Each number is 128 + 32 x the weight over its row's rms, rounded and kept within 0 to 255. Layers, rows and columns count from 0. Numbers have three digits each. The size before them is the row's rms in percent of the matrix's.

# layer 4 MLP down (transposed), 320x256, rms 0.0722, rows 130-166, columns 0-127
098:182170170092130132098077136114153094135151201136177158135153129119114170124099105115147115086141169100169075165149125146153129167146112137131085116120116120120110053094086117170162109093122162124135135057152134160119081143059084165116076158087109119175125177102120081154144102150126128186164152109141179105175083131176098172154112129145133112125103092100153127122065133116139111124143
099:086140140109134068175148124039123124134133153139123099077186098099097093158142137163090166057098101164101131171049143072161192107119102088122108089131162139141133211121119166150163120106154131099114089091091122176109133140097175098097159117135153103102105145137190105170110172114163093076092166134096124126113130166135176140130164132106108126072085112152085107210156150070153174121160
100:117134111098138121129111051112094134129096112125106105105111157133128116125241118142129134153142059126160102121093140140128115111139110103149051104149146114118103123114169126150153171108191154179055155121203191121182146143126116126121154130123142192123115193087126114167157134061173113134108073066085102109102133143136121096139169100182084143138124106081133124112112096152103115105098
106:133223141171172103115186154150127107119089094117140109121110133111131134101060112164095108159123078181166118095081174162153162140149132139130213151147089110182123136129088120121125130084187090142211146181160164137040079148131091117135134129091104161129117166197086153128088164180123097116160139078204120107064080111139147123069131119116123171136110115078121099107119134112122121120132
097:091078145109085130133144137089145192132154123150070121128095097083095222173131132124197174170116115066097149100155132124103189105156056079124131148181128175069117143097117180084113108101081068064138159118133037099110109147132121103127150124143174142150135135078147084101100142130090134129084125071129081139170116117102167143146122144131151146076114160157110196132129178105145153160159
102:160187110125069125148171148109093165101129119078130072096167148122174132118147127146129050085121167128136117092133111150147124097125088151186168133114110159064115154088209151141160137135109153095149152110181120145109087090138088155148116125075080120152082151095222166112132196119152114113109118135141152111082152087158107131152106113139170147153133126214118153083085112138097130098130
110:187091137163127068119099121154133203127171181136123145144090099168143143087188115174185171180063172090151056135105124111054119191153197165142184123162129167113146118157170119138154114152159144064169141082142134185103094155127144165105138138123089156117097168186116113115127177158109106100138150072146103111127149107115082131100151121154117112150109113119141147137150144120100141190111
100:101106116060133107134146139146161135108139199139104085120106141138127112177051148130120137131122099110136189093153146190186134108119142124101161140109131178211149094053136174096112144162099141146141096101144168169152064141119128132172115170137137148093116141165145137169120069141132133118154077083107160159127123111204140116157114115133070110108101098101129107105159153105102117177141
095:110061110134121076149073131139070120101140088129086083120100121114143137149197102132130076162102073129128140144105079149099116098103145151122162146122148188077048111133082070124167159097169130117081128117183074179140077169215152102116139158106105161132151124144116156120055101113089106201103169089167136163134128185113136103096075096105137148088085134118105127168164144142128172141193
105:122096068143111083104168050132147159147163101142110142135139089087114106133144104115166142151105182122099067135136108120146088173192108109155080085179118146132121133135140107184091126143156185146118144138151116133115114141100131091150107159160098120107156153123096076159117157111157117102167086090093120106101086136118115109166176131130117195152113142145110139076128114101140152123148
101:161054122062134149139148135109109084105106104103108177132079101121150166164159134127116151150097142148065110099147166114147100118146116097133142075085141093148163171114127121105104105133103112148105144158109160148105100135094090156147177119090077145132108176094123127145172209133048122144115104128099161116098100093129109096172141083108137088154103148176133139163092123118119123196131
098:147140130182132173127116149094137098074111130145081055132099102096133147134189185100138104188135136108191083154083158167116135113153139065124142154099091136119178079085113176090104179080099145128114133156081100102139119143114084127143154110183103160105154137130129135120151139165035120078061098076097120143084121111164060161099096122092103122150119191062184085121133155095167153148171
098:121156122105071148144102136182157112128143132099049140125106157090112114103091125154094158068111150103074159191195057122162104144069130147163168148079137132117158200124082088137112140102121172097108134167161113124103092189124119139124135138083063126146100104115124082104152199134075128156118110106130109128108165128141073176095076160174106159180139140112140146170093128097152094119105
095:098115203087104071168153135143126148144140103129073163184101167145160088121085127119128096161133135143115113125084116120194082166140201116152158160116127153150120167175099142083151088086148175080148101147122060145205139101124106095117115132165081170088116062116173129172088070086120148095122148071112171141093137107150118108094116109112148142157113102133093177152128099212170159111141
095:127065081127038122155096176150141159064085194120152117152174151072096116145122161143118088122079139113186170085118109144087136134104170100191102112140097113123069109074081122105145184141087148116121134160132151172084107150141163166163134093138109131133114126114119104115139076141091145175144134113093180108150087138123163123115096093180158134122138137121085104119156101143127175049166
097:212074144166154074098136104154098097111158086129138147114149060137147105154175086098129143098130103067092085089147167072167123161166130112112097147139140120142133190113137175136152103144162094136080146109114194176112176161113134138112078179131146136121130135180161080047108172096162083152134123161163174125158130161126148142149136082167064129151159107104081102168156108126145119113140
099:081121120129058109120128164149097108105179159154127148127160136109081155109103116146125105099129115136137108126147108134117152116062167163055166087077132117164135136104131145138127099121092109096144129123120089162114119077095086117119160050113150159138074174158133160116111201097116074128086092109150126146077109128072113122128132124166118173078161161136095125178190140182172206118113
105:133209123160143092150161063172093134109116138129116163094112150135104135114169160089140108091113172158174112153124153106138140138048066086122077170110168133113145138100177140144126140165155185146120202157120092182130100115143147151130134166157095121087117124157112106136070154135154176101101120149168125083089131079145166108158158128126105163172124156153149104128123108189125162089110
098:124116121085178176106072124124147129137133115117149166135136148117088176129147100116194077101102077126084130103114090121136098090102159146139177106087112184157110102146059144126140116118125101134117128094084132155096117110160089135109159125119117118141093098100151127201120108076149109119086080039103130078120120146147089121101126077159125146129124138144115121153190125092159084120125
094:119145121115122149044102114169104071138109163120169152137204128151134164099102154157098188155111175169164172138109177123170166081109152126104151158066126098125124128128139124101073186150098060141104161131126130138156144113117158136129092116140125111126145118086091143156168077096122165193154096189093103131128201099141176188094073131145118179161142149107087133086187093105137137076146
099:174141146184117127102119113100146134200125103102147152081125164149073112109145146162167114153099142095151118102117123123176106119121128105196087143121175123114145139194124119108199170129122201146111112106141150092158161112172177181158079123119139133140170071117159063126161114107137082139186172148118173146099119107115085066123137091083147148135082106144124095155076131179124133154192
100:107092145168057132151126130130114173140086070094148137148118122154115058168128126122113169109115161064070151089140117138120041156087161151127104114107121110152116173156139150162138106076135126144136157185123151103183144199195124179142107150154142144151149205130157149086156141091175154104137161141210138154099159096124133184116102187158123109116113138128056127118092105140126107147115
094:117092149096163131135107122149129135135134078181083096175109159162129162072098192124090161105120104139137180082183127143126108087128103098143195128128148205162133140150152115138168109095203164126153098124081157115178170067102156081130161124158157170112131113093129151165141191142086130097148147182195132127101131091128118072113131107047172162074116156093129130168107139097135111145139
106:099152132133123171161132109141133121120101119165113122122096143168151180221070097096116095129157132126111114136105150115114137116065137154155133152150155111128095152127077091148159169104152088116138116169110176111150105168131144062143111081175124143173096072068110176168133113100087032125108115064099194121092094103136106184169083040184133214183076153094117158186106163105143147159132
101:101146195159096133192128072145120142153137116133123137102102194137132153070110159121108060063096163114162118101132091107138087128085131083149128161057169090094140150121134083124150124112065138138106170155124141217153127069141109121067083083159143123110133151160143137169099042150134145150111199108097062155176095084173138169134152114111092158115132091159108108136081123122153142155153
098:098095157153126136154201155086136081178076126119109131136164080071134143099184158112144118133137116135078099062137175142191138097163123069129137120119076090126116072177099113075145116101106090137112076205146132115083096157130073115134145128123123139122112114073130163123090171087116166128076116119099142116153156161113134165051205133086117126130163088147141121135148147122120140183082
101:119151111207122180161064121104143174137113178131120102108108164106099183117093131132148123133153132153080109075088159061129135139116043191146118087126072126110134148167150184139114100099160150142155169103109131097073128106146196141128124125100142178130193167142111143135150122076068130148108114135146132142139215117140126141188111114099098124104113155175113052121119154104150080121172
094:050173139098114157126171103124165109104163118138179135098124134150114165121120087106118085116109142180138126110132132103130127156118161131129140165137106188141100159089135125059109132190124094113164111108166114147130128053214118158141111084123138152138121152089099109127095170087107097130103066092137152166126145095171078144099172040115074048134221087112112143153132137171173178063119
099:105207157097166150094065138164169129100178126114107056124175086139158125140099079148147105133142149122171150216110172089076134148075057121176106166129205108076133176120154087146089104178084201131094140137142103151155059147162139125141117124072102117082104132128113133111102018134153097132128167080130149138122099123133121113147095141122141090077178156155140102051119127136116056131140
096:100111192167095118089117188175148072135092178150116117183224129138150137157178148059163119139111094152105130130122120143168149115097110160242158126165133221134224139115116140127130132149144123128130105140113129169108135148166131112100130128128086144136142160156087102090169100121224091136157072132132041086160129135081099161119095130155167139162126119154120123097082119120054098170106
096:130126118145135192095086185134172159106044160084072110110108111114146128145144122157090139134093087085124110132192131141143193147148070212133154146140124129108138092105139110153151134131121155114115148075129110129138196198157159130116138162063136157136107126112200135111128113143117143112134173107044129099124147111129127184109121155082201125116166110133150120139082131052124089094081
105:150086149075120116156150102145114111135130135103151096119139131145128129100138127061101142098150138138054105060092160132105145139155093146186100190103130127099181204131116104136109144102083128062111147140106143079114153234190104194149117110112118172137100111148177102099142174139083123075111080135129129160119178096092152126094130112167164180104140147084103133188157151107095130165134
097:103095090129148103126197057104112126147110147147079108123098121128216141102088102153148111133168146094145156113119189123084138171188113125114083095057137138147157033149150084090087154139112132161114105096156112172120090135154095129111149098081159091142145138107189129176165081179077115146112101081140127057107122156107159157141123166122100190119113112072081106131099102094162162149122
098:146235160203149162169171060095103147110111114147180119147125145133071165088104098077127166149073100124149133114125128104140119161107077129079130171105112095131112109170059169110146088128096120135114146152116143138149150149158169109120132176137152126129127125150123151161140040175070157077107156078128108101136153120084112090176141150162078147143086123186157125091124120162166153106099
102:150122130088079108173139110081090174074091165134181122088156128163119188096172127115112150129122121132244040140133153104127132097089153152093152118152173123090133091107132117132183121097152137086165165170130040120131138125127168151084151087129100138162142136162181107175162100047153101170143092086146113111198104100117074100141163096153057119163150091161131116127124117158131177144116
099:116181127145199140158112145159097089155140140122152093134079094132125158141139153112100155124135150145139130173163090098109169127082167140123161125125105148145150106100117114113118106083141119115136124150070142175102183091094169166091108111143119157089147140106084141121142113098109120124156107113178114162128157109157084156144131112043184155112167152097102173144124184137123059120163
100:122074160109129127128108142054182145150112091172106189124166098117137153157155120072180115164135103141166108134122128084141141133065105090120109135072079203148124094126094214112149110092106077149146127103137142126109119158139143141115078111164172173127103125105108166139152130099160185122107176054167129100111055131152126158104126138161140128141099066075113090191112180148128107126161
# layer 4 MLP gate, 320x256, rms 0.129, rows 131-166, columns 0-127
096:091095102171133179115103156119157165102118097110151112159094117111106166153101151118146134143135154092127100134088115129126173082170086173123107126165211113122135057090117127080145074153139088099138074091141132113107151077131178179135117143157132126108123127110138113140107114093173044139104130124098093171117119213189102077129139092180120121145132172113125135146175088174069126135152
105:164174103096159135116131102068088127101182125154170119183085175102145113117073195135157074155123160093175162094121108167097130117185138134124152090136125084090136083139101084128176146136136158170147088172163123077115083119125109155110119074098103135103111072143144140188183130114209127101133153086153165154155151140145089135111157175105135111114105121175134098116145169072175182141193
104:145095111116106134038127165165158146106097140141161133140128131138120131158095159098066161101099147167146074126099137103124140124133105154122150097155155159110132157220107131195114072106138121128158114141127138119104122140220079145161161157114155130108107152122137077148127102136072082153121084155081078125169125093103157145068097122153124111143099116110142148119198111127122164093095
092:162127134139103170131137177165126111123119112113116122128107115147085139156121111135130117119093187093103112133136106127066046113129093079086100082152091139145102141128153145112135150184159056068156136129192099109155079117095153121148091080152190046124140131152079132130148148109150147136157147134105169110161153105063145119115153091114110089158124110107135106131142050110115143098131
096:160133141167094136147168135140121122150143117181141138178081069151114102112138157141122116144129060087172127025129136114131132157133072123112135133103122136154111059107145191100096103050144127121103136155053138074134066128140131144133083127124152111141153116131143153106156071167138127158132078134120049130155150183098146135123102156115149135183140062124089109122125151135121129130113
102:143162109159143139128192068072118112141102152147124095088093119120136157118093074194130147108071094141161136105152103158145157081087108155083149135082117176196095100143178146094108119139110148129158119138104117159097148116086100121123054063147213125137165086174117148158118051095150084156155014073121055154152123137126076116102127091111108139118157149099103161116126152111141128142130
097:151129135173084132157138117147111133143117148154137179153137106155190157127110130153157169091113073105098139110059101100130121136059136156162134117118158137172114058153165150119125067103156164087179094119145095089120158156137087126126136163108111138156124135093177119199117146088157115186113126123170164114148131120076103155080173147140171110144213117151141108123156081201122124140108
090:196133155136123149161145085080064145143078111166160176112146072127158092200161122101131075142143150154103142138125090113145101089157132192085115108138143107148141131236149113159083145113142096092172089179152109098135129105096142096177141113107141141084147165129107103154130128126137190161135061176136112143079108176152132074119116117118129128108150091112083163154071138135180119187146
097:105148166138097098137180159148109124121056054159163121168091088155105105173125096183162134134124110116130106131116145127115080158070139178101101102097124070172097192096133117147183110149064108078115127134136101149126115099078143180143132085108167114133105113091103158102109124095136155155079172107143060113144189127174148112119176165133111092087190103141134137107150137177150110145123
096:096173109115150096176092102161164139066104090135138167134118105115147147131111095114110087172128114110104092112154107085083146132131091099082163133109147115129087105139166151107103110181129087130143121128119052094172171142116079136119197095090152153111115165160150148155187067126063109133099140073073217141122091169123089141101144132211139120085105158124167118142136088105129187113111
102:056121109154177095089119195123184178148151127123169093136109112145103138162172115082089112087131083103128172105115123133089133166114113181112189148154160165124089093154114122143129162097126136100077181146101085168130178132088090156117140171173099140123154120090102073122120133167097100141156140148090118127144146102051111078130139174100073141116087174136087121152070092110108092133136
109:127135110120127114130105166164128167163119068175138131160129093144131177125137188161177113107150121133127170067113127106072152112158211124126057142149142114058088057113114143097178061106130097132155119142108140196102084101143098139149126120126162167087159128173160147200170131136132131132122132168088117141096112146157140099140155071132127011107104180204147089096126079089098132125181
091:100097143141158170097127137158111155131163146133131125201144137116090087100116121097145059199103129107142129038091138107194084119139182094128111159162109165142162162156103133103213153092117149140099137144127120139109128146125139125147079147113123151172149128117164104155127113103087113157135136119146162156088123127134104137146115108091121188105128152101138171178098091152132040137143
093:116137097169208120162148124086112146139101137138157161109105109139091208138149119171117152182170098109112136141098139113092110145122127123100205119117164151132126088107200135114133173150127165118113000146099130151114180137142144129159094118128135048104129157149092102108155168167164142159129159089104138103178096096141121150154161110125152177124131104111125109180117167083148178152086
095:103147104119161073104199155125147092160135125089158171132136172123100157129171114105140154110099147131143202188130146166137192174141144222104162101110137128193119117223163155148159114095059097152099101107128092127081099073099142110122203104087089105149085104138098140137094093144115098142115150108170099139098155130113128179130101116130100119125153088100118108203085196089165101133114
099:127155168119117045127121100130106087160202142118143192121132121183173121133107113128089098155160150141106155128124125124130110125148164115095109122120143146098109172090136125121194113150093094159146144137165093112121103183113143136111165064126165161130116127128140126080191110102091132175105113041196091145106113096105135134177108123108139180062142142144140137168116104089183174168118
110:085156161089138135135160189111174166087114101155148092174075128117170100160116149075130137110104103145085148105120090155082172105130148187105163132138076109123148121128155143128121109077121118124132122139164086100192133083113171088077147157166119125149134123109117153141161085080151057059092097138115133090142125162137083119165114088163102121158152081118091167127110066117108084179106
103:154057134112167111051073143148179156134087155130131096191134133053088167168139173114097151104074103120065114150111124154142130146174091158136146091167152071127154134099166119135130166147153177138162133151127171162109086117141101122110125118163117163075078126138066162134167081121110134166180138120173178147116130172110102125154167092087117096095147160087112144123120072160174133079184
097:164171177150101169157172090126161117111100140108177127147126107189106196128168139094106119083105127076111172106111126114119114107138151147109106154069148151132174162103174127098157163179090082123142162137090124148167140129113168085114136132121148090158148069108160170138110106118118140167169082116085135117088193126141147174079081174132170193103130133146083162123087129083145171134127
104:099169148087073120155092125151088114118117103148127089115111144175114163172134102072144166139123151130133133094142162105147130157100103159105032080114145077155158127135096087134162108119148157131135111144122156075186177101078171045100166139131155129086084065082125125163104100100132124135106129093152186093113148136179143117089106194137235152110138156160143108210137090111171178070104
105:082110110163120154120122158130162163134122171086143166161112140114155155110117152128165131146121119112152089155086107130142089125117110055139132112181174136167123174091147119157146043137126157113098115143164080058135107113087104139165130139145091111148121076090126078099105224124162157153107104098142115132142119118114134113134158104116140125167171142181093168051104066118138128080098
104:123141119152079124113159118089130095208074199148148086102089188118143091122101163134138096184154108070193154099089113070159109149065184126166142142134086120120112162148130151115164142095135120118131143177153114148139136162115143145115125198111137120175031168156178141070097115053059150101137172093100108080122112133100128131164131119216153136127121089105147178124138137171120168180170
102:176165117093130000171088140146095128165184167103178118144113137128073119156182111172156122116145123099141137135142151114106097126204097042075159119144122088155089136105058174097166135135114102103154142123171123122138140099074109123144133178138143106083165081155161106123055076116159139095134157144118077157140176120132131097147164141168142122151140174146120143140150083141195185141089
102:137170155159100088133118170088127071087154137114150123096105127084152128119105109139078059143093157164156118142177159124101153106129111139067129163113099095133158128132125189131121156081056154139166142131118132161158161126179108128131131110194101135160165139106157106125188120124139098149121110195156088108088063118194115099101137095154077106146080141161149193103076180126208124125155
099:163172133118141081166134137081131139133118174156122119103148120081091150084155130156185149124180093127111163137141149141196059093117131089147153159065120066101126140165175088147131114087093130153126090147074104172109106134189101231119128142090200149161113090107142139176076072113130158125143106130088152171072125179163125053125132159193193086086115124124137076108098109117045133154135
099:132074113148130163170112153173132145166105107135132115065142145100116165130059103053177078128154116172147106106131097148172143140196103144070126125190105183104194162124177129071079097094088140139129112137111197157106144055150176079064098169141132136078163141130116199133127122123110154124074132102137104097120132145188138091170109134147158127126153114139143098168092139076112190199135
098:111115163157099145148155172100135124135142150173154119111101156091124142161142080125085119142145165162105053128062149133110169199113099082192151113157142062145121138106140149071120181159158161113198130062134127128170129099152163097107103056101125102171043129118076099109161097103140078108178143086118139177118144158110136123166123113111103110127106157095124174123147090154146056075104
093:135155112146181114100116159085102123177161157138141175073150060113090105175106090200097124096116154134180190160130077167138151008140151138111080115099076115125141074120148157163152183191165127135105129112120105139143156124105086153190138104124101076114123109101145160144104103123117052142195108127125136180068144131122165084112156171143180108139145060099171150132127168136167148152094
103:092146098155130149171130176175127168151111100100171112126113148156073147171123097132173138139142140112132093140137167087129104110102090084156144154121148090136135151081102104201099081147084174166120125082171102076118064102154143154087143129133176124123088106070139178160159157129127118095060137136136209130170111133181160136130121102162053098130079106130199117136102198131112114135139
102:124158187083152173109140154140135090201149192171120042204183096070130138153135168166112115088091145134153130198139148155168117144107087159102113097150083127074155143078070146121092141083112128212097131098191100146175171142120151164156080161110175141127149137136109141066030106124149120078114116083146114139131111133093117089108182129120124148126153130115171108146121140174060116093133
103:107113119130137098216114124070132091075111164153179153092159115093114132082103165088066130144098092131085141124106105188102111073147122077151114152097114082130109173142090128122131132126184213111178158151155113140155140110119110126167071105140131168061124119158084138125145133086099025139130117081176071209097151110108157091111124140161095128072068138088153130141102184161101135147093
094:147120154117139112133140161087071143075125132139133077093098149118138111115171086115073167138153133177126128106109117163091163123176091114108149099130130142114177139093082089118154112069072129117187075123173211126118160039121143109103071107138112149134114057113151128075151119141101168128113139138147074108198131112127112174138100177139167134086183192168157122083061158096111170088139
106:113113196125127109154105167130108133101159121146067127165095047155094120090136132149114079089107130157104150157103128183127084123136050133131090118075153097148136163124120092165092126196170151189089109105114111178119101153132116100125135084056096165155138113159134082089120154075170121172120130148148105148125097154175135153118150116119113153120199103091189178168096138123099140139104
105:102099157095175120088085137145162135100160149088151129110138196081181152217114153171104113123138176148117127149154088137086141117120153101132146161171154132095099144064155135095134164113063109141153152100210145156164139144112150196168191069122123133147126086092140115145140083113128146118138110075127097070160143111186179086156165131158175097093125120103142173139160088175129102130173
100:120124123118083158152152159160096143133152145115150105189060143080119075110078131122130087158162126074059092149104152160145159067140111152097060112117133132114126144120075149093136072142140164194088085118119093148132126130137157144106153119138057072133087115108079131092109095051110155142129161180099119111106080164121171101118046140156175127156147132082108162082107109099081157127139
103:135145140142165099147100145144100154123100137113161088091089156087106128072138111096112133097113125157081106151152067116158137084141109127061075169126187147115123122097173098099082148124117129140080092166187187104121153113133110114133078158077114148189177101131106168086120082129120157108083123136131166072124210086148086091106150138086096181101071125168137120055112091147067149078107
# layer 4 MLP up, 320x256, rms 0.125, rows 131-166, columns 0-127
100:080134184128184116098071160149137119121118093088151168121130058180103187127136064113133104133086130130102135189109084073116108129190088159088157130114125158089091064078086120154153154126166120130125068168177160171109175091144043130083110097114103207115136056095118099126171109120099100099101099099128137152153101106140139130153130119131123115117161109159106085174151079088138135136076
108:185143119058141151109058098121121134174153188102110131132110183161056143130104148121168182131110143132178154103099130125093142182061100177054140106150114137142100099044117074227160157137197109140103125102100088096116112153153135129162139137128119230127132117120091070109110161132155160140108123152119138148073138089125118125154137173084082107156179126078134102172152134087207131171108
101:151113123167132091086140133100135109127107112152113098121120182121162117118137139136109115214122081179088097191075121122103089158179089122114147080149189156121138119181145129140125138091136147108135125160123077125137162134140142108103147118161135160110107074109097118076142093175173150131221153138117154148114067152103173150054159130097119166134170177184103143153086136115154143052122
094:065115106147150108171120109163115085145143129108143114059113144065158086102178125142117116086136144129155124120118119103173161159138121139092149155123117131133128064138138078067163153091137181116151115114085122104091134120162134112139178107180070132139116109129141132156134091108193103134080098183066118129066113162119134041114101046103069177117182156098101107122116156143136191143113
094:139168051176139172096181136080130113076191160111173169169110116107149126067162102153140115125149183102130100118109099118173158112115141128136171115084109143117093142097171130104091133096136131131116197150113128115087132097106094202078083195113097095169168142144158141135182160095138098068086067087074023077146125078053109133070107143111102136193116118075131092150147087122134119155109
109:099130211151159063160113155126135124168103130179170183082130114078098092167122116169162156153106108115109122078117115110100128120147127102091157196191120127097172121136087085141088147090163111082154109151160114154134115139101162148068133141105147160109182133163135096112128146159197169153125164181081078107212109087169153137147150170136132115084122127123135129095138103156125151131120
092:093117119148119151108172060173182148155101135144117155108066129144129107128098157173155083144158151089124142123122103162125184104134157174120098146101139118079127114069162200117137179172132159170116120182135136110164172085103149131143159148153088164030077154125115087123153169119182130125112118116146135096137189149195128140097165144144150092123080171118114064105195096148072200139187
092:143122148135144168135115183125087151068110156093092083071126197126160139106050178152155118067081113099132128171150167139142172130124112083151131087111127168134136131119133116041106134155139163169109148127050110099103129142102126129141083225110126109173131073159143144094094165096162064124133169146126127133147161092084146167135171100147082149133105105134173084124093127127085131101166
102:038143104080107101156111116189141149129162104128086116120143157101152151140117098126115148134108122140147154107135102142173149124136129189104116069140135096169125149138097103136124150175159145194167191126138097161153096145085150146144068144050112115085115123127122082140149167136150090077094128171133167104078087123126124065138150085079094122133169113154124166114111164137161131135161
097:096192112123170123145111124124125127095096066130124189102196119094178103106158146135107131137129118156130121131126087162154144098138128133120154149191124132058117136132149120131155111107133129172132151138137146147117122093119120077117140161071072176136194114105101077136106116124132090154160124091135172101114179141120123155113159171150123158140063140125093144128081047175185124131113
104:131131106115150144107141122209088088074043087165133113157153137137173106155159140099146132157109187094078112120086137119109145183131164042108117155163083122095154117119128119169113132163138173174170097103132139161113132115083126072086111128135137176094100124133120142135143131079140141128180126111138094114082155102132143171131126175122141143163170121161141174132125136181140118145104
120:149131079158116141126139127123083147110152127124168129097120138127125131080170143124126116193217161092138090148106123091138151188155112159103087128165097167130129144169180132180142104076102102108125104117114135115198130062145126151071161069179107147220120130138175118126169115144189083119106044155132095086144123172162113166186175183131133091084125105112035149148160118145116162154192
090:078196173147167151134156165126064145123133122122199116130122124153098089107178144057138103173162139051124106047115127111190076102118126107112142153188134141128170143175136106162107108115186081181127127163080105101130162127176091135120146148091179120145159142152120143098183228144119056154128132191128094108150123181097156090162159099115153190101111113103131087145142120077137085194097
096:169199078101118096176097142149065131146090139160107134210155021182125154161119099101126120125121142092171174059149141067123073098193082157075138146119136181152129079140125113104108168106170133092161113153116114128168149148130140108117163164041166145092078143158100084075126147149153096139143119152146103146126172119124113107109126106118117132100177158126138138122140084057181152121125
099:146148128169230173161170171088123108140203157100156152119147124174158158109149125060112094165147070110166165099156126117153069135165149111067104104157118115121134115195093137123144144129144133150047123125167109160134094124175097159123147040121165185129108155155118104069124176094173146096135139105176089203162112162167143100128158119029120129113148124110148125153105099190155131208105
097:123123091177163124152121176092133158120129090096155098080116124118117136171128124133130168168133080106064180179103154111158164188113133145171143152134123119084129132130119058123204173079115064093143196082120166176159187157066182169172120150104129141128175133143131089127153128141162117152101164094109078146116116142131113127143155095108201099099176145161117146093082152100143134088125
109:109111056111182129090102096109139142119123196104096119145179146145228145091100172122118117176114111162131108129151105074195170121123152185134136128131190149143127142097117142156112113115067133093103084143164154198144134103086049122156171166105126130130135078102075125181122155122100142123101108115097159150115102155154106114165103117148146115131138134142092139131164105092171097110124
104:092109108103113104044106143169142139138127154097088111144114088126100084170130186096114141123097161123140165125129063126114084127144116123130152086115155109106151117136173132127131156187136110117114132107186104085176149118099161125130135133130200167102094114180069141089157090165054160108133131224183117124151159115092145111142159121029115131123162124149168185173146123113180134124155
093:152173160120077094132160122111083113082161064117137134093120141130136145170130158094160146129107116093124091105109157066082176088131192154079168108115110119083178074066106172132122123150109155127137102107111124111111103069079132152137121158158085144125111188128092122122135157113146088096167138136078150181102146168177132117099164134120183098125143109117167089076109070085172140118099
102:162113139129067131180083153093166105146152104118139138104083144164170108133145182151125205190109049099092133175144102099144150174166095126170146140153123122094121145113082118120114117180124088123083116099177069095122171098155175141173191097144145108137098106177138111121158046102165111134205138137136113129181076135171159108127123087040161144126069160118114159146092096084221133134159
103:123096105086086083120132152136161134182125086103141206150100153060151149158162119088181152124108121138117109156084146167159103134101184092096168133218123135136177115115124099133171143191117143145147143084135075090091133089141157131132151112142132098131122174120125104088170162112091074177131128072125134138169118141100070093162120070130125092153180105169116117123126108157066135073186
103:163109138109164106180123197114164076094078105190160190207136152099096173139130119191122134139178201178126101126152113191165113088137095075072128174081120122069133133107151162163188182154105073140123124136112138134103178115129118192086106112113107134127172103135162152152093176103138108185142113111121134157055150147157143083139146204153089103121117146156109088122113137119100127095152
104:122129113148119161151135177121116102135122152094122143144068157178102155107109087165157085089142116170090155068155069172090026172040168108080163135117143152129128192149172155124137130120095161107134089145118125163139149090107148132147166088186169097110176088108094149124168086142086173148085082129143148134128111098140119093114112080125087188106142060130137164098107103151115093168135
106:046144145102177102062139134146091159155122185143117143138178145118177127096078082163151163121148125187130160153202066147137093133210122154124087126163132155158118173098122150173115086188149065167103138138125144125121131105102156071142174096112124133116148127153148095097158127110118176148106131064152139136166187169088101123100089081166139126084136170093169110151244116120111132125097
101:109198143152099160123109178129110108111133128142158098135145122147134109083065164122182109122136123147132145052072165198104126151079115117151153112099135070121096142171126148125062139103155073138159151191100133117144130182090034132122180119137142134114068063179125072121092082167087115123202113133118174080127099193117113097082147112147133143137144073088150192151125088120105099158118
099:150119150062103100123120169140123121136152124174132167104118132150077109128033115071128139157145173112143124160131125151113171124138141095126138137103123108149108125094194100154086110087213074102181172148168130134096141092153166121168106114140178132075116101138120153089141061128093111075139177129075085148142086114135109041079066108132141136171144148140148173088169129138151126157144
099:134098095094090102149182104166133170128189118168139111139190139163120136123152177153131166187087100175122159153158174122177158133150182110189111146187142086146122157096106177121152194132141079171140081148083085100116119131157114157119076117128106137145168101106104148141114149099072173093125101087182084073077107093159189131145149105113165077115126120135121109132193088109100106175103
096:110123090124162157138149132164108157162136132119090097101138217141130138182088119139080131110147112101167168136133136123135118196159192149107064143169139123148127114179157074128119123085130123136165127087155112172103142136149097160137137084116132174084094150091217161105102101117132110103147148121185176129116105193130095081100145095105135148117151144052136168138129166087067146103165
099:094108144142151180123126145148158164143156132180082062119137180099130101118084173142126126124141133112144116117105174117155208111094136097156113155140166186057131116095128188061099097122160133147124100108108112183121127139128135187182107134129111110147141146177098109154139121169224111110114100171169078069094062122051093115131091165084071127112167152171098142143234141134093097107104
103:192120121200107120114148148124141128121110124132111092150153140094179169101123136130098163152094158127100123123113142134190162129119140120166134149117126129091101135157167100141123104123113100102122113112129143062108138094126184144177114157118121087099149071110176134148154132119085157120164098121126126104144114155128114130073118160198075095118144153091121077135132061083113123104041
111:083091165086140143172137141105174103159115057161112114117127182126056153153135161054168091093144161126149147123120126114116144154184069140181104159172161090112114139140093150120154126167150169162044160141104134124170105131148114128082124092116139115178080191145122081103086145148129194146099151158117141098141141083154155120091120164092133116141063122117108131101079153182137113146153
094:082101127147156136168123138113106155140103085108147154136126166099120163139172080144109154112129171111182091105140092141122112205125149116079144113128144105180144130109083110118165086084127157102162133079135114130097088148131146122065142122162074096139095144152117106159048153127072133131184201103086134115137056137120154098123082139078112137133194143118121127191119108095116130147108
098:147112130172155115123103120125120112157150133110096081121119124068077133090131112156087130155156100108184163055082172122064100144164103151144095081083127107065078142155091099107154119174081130131167169155115134102144130160121108174149105129107087102132123074146128130123118110149113145107137108151076140118255137155116106125171186118133113111098135165056104124128096173065100145118072
106:136189137103096110134124071174091115107139088113164131102148152139138080110107081113135116119153104112080169109125111066119181181136066099121122051148181128145159133143107128138163112125097161123051091121093167094127123151146056055095132144180215168095131099192137126167137110179192116162117124092081142115101083154122095126069105110141175111129143142139101098120164134100133140081119
095:171134151161125144149102104177090144119116119144108164092108113181119155160169111128119154098077097096146123047186125121129076138085120135155136095153119136086153112142166159045118123061093088126104164144064089051092117180101089148133121125142164159096141129113169184137099103115078124091105096109132092137163120084102120162158114089085177154119103106172076069090105121116193165180168
108:108158097134101124169122113144155098115157161119113141164083115116121100125142189145123125123168107151166125090100073136082143127110126109085086141161129156116188115163141099128157127082165144095132148128107120115100120117112092091116068147127127057146145120134117161211157064101143091084083142181131157136132143120122087000072154086134106122098077157188164128130137081115122107120143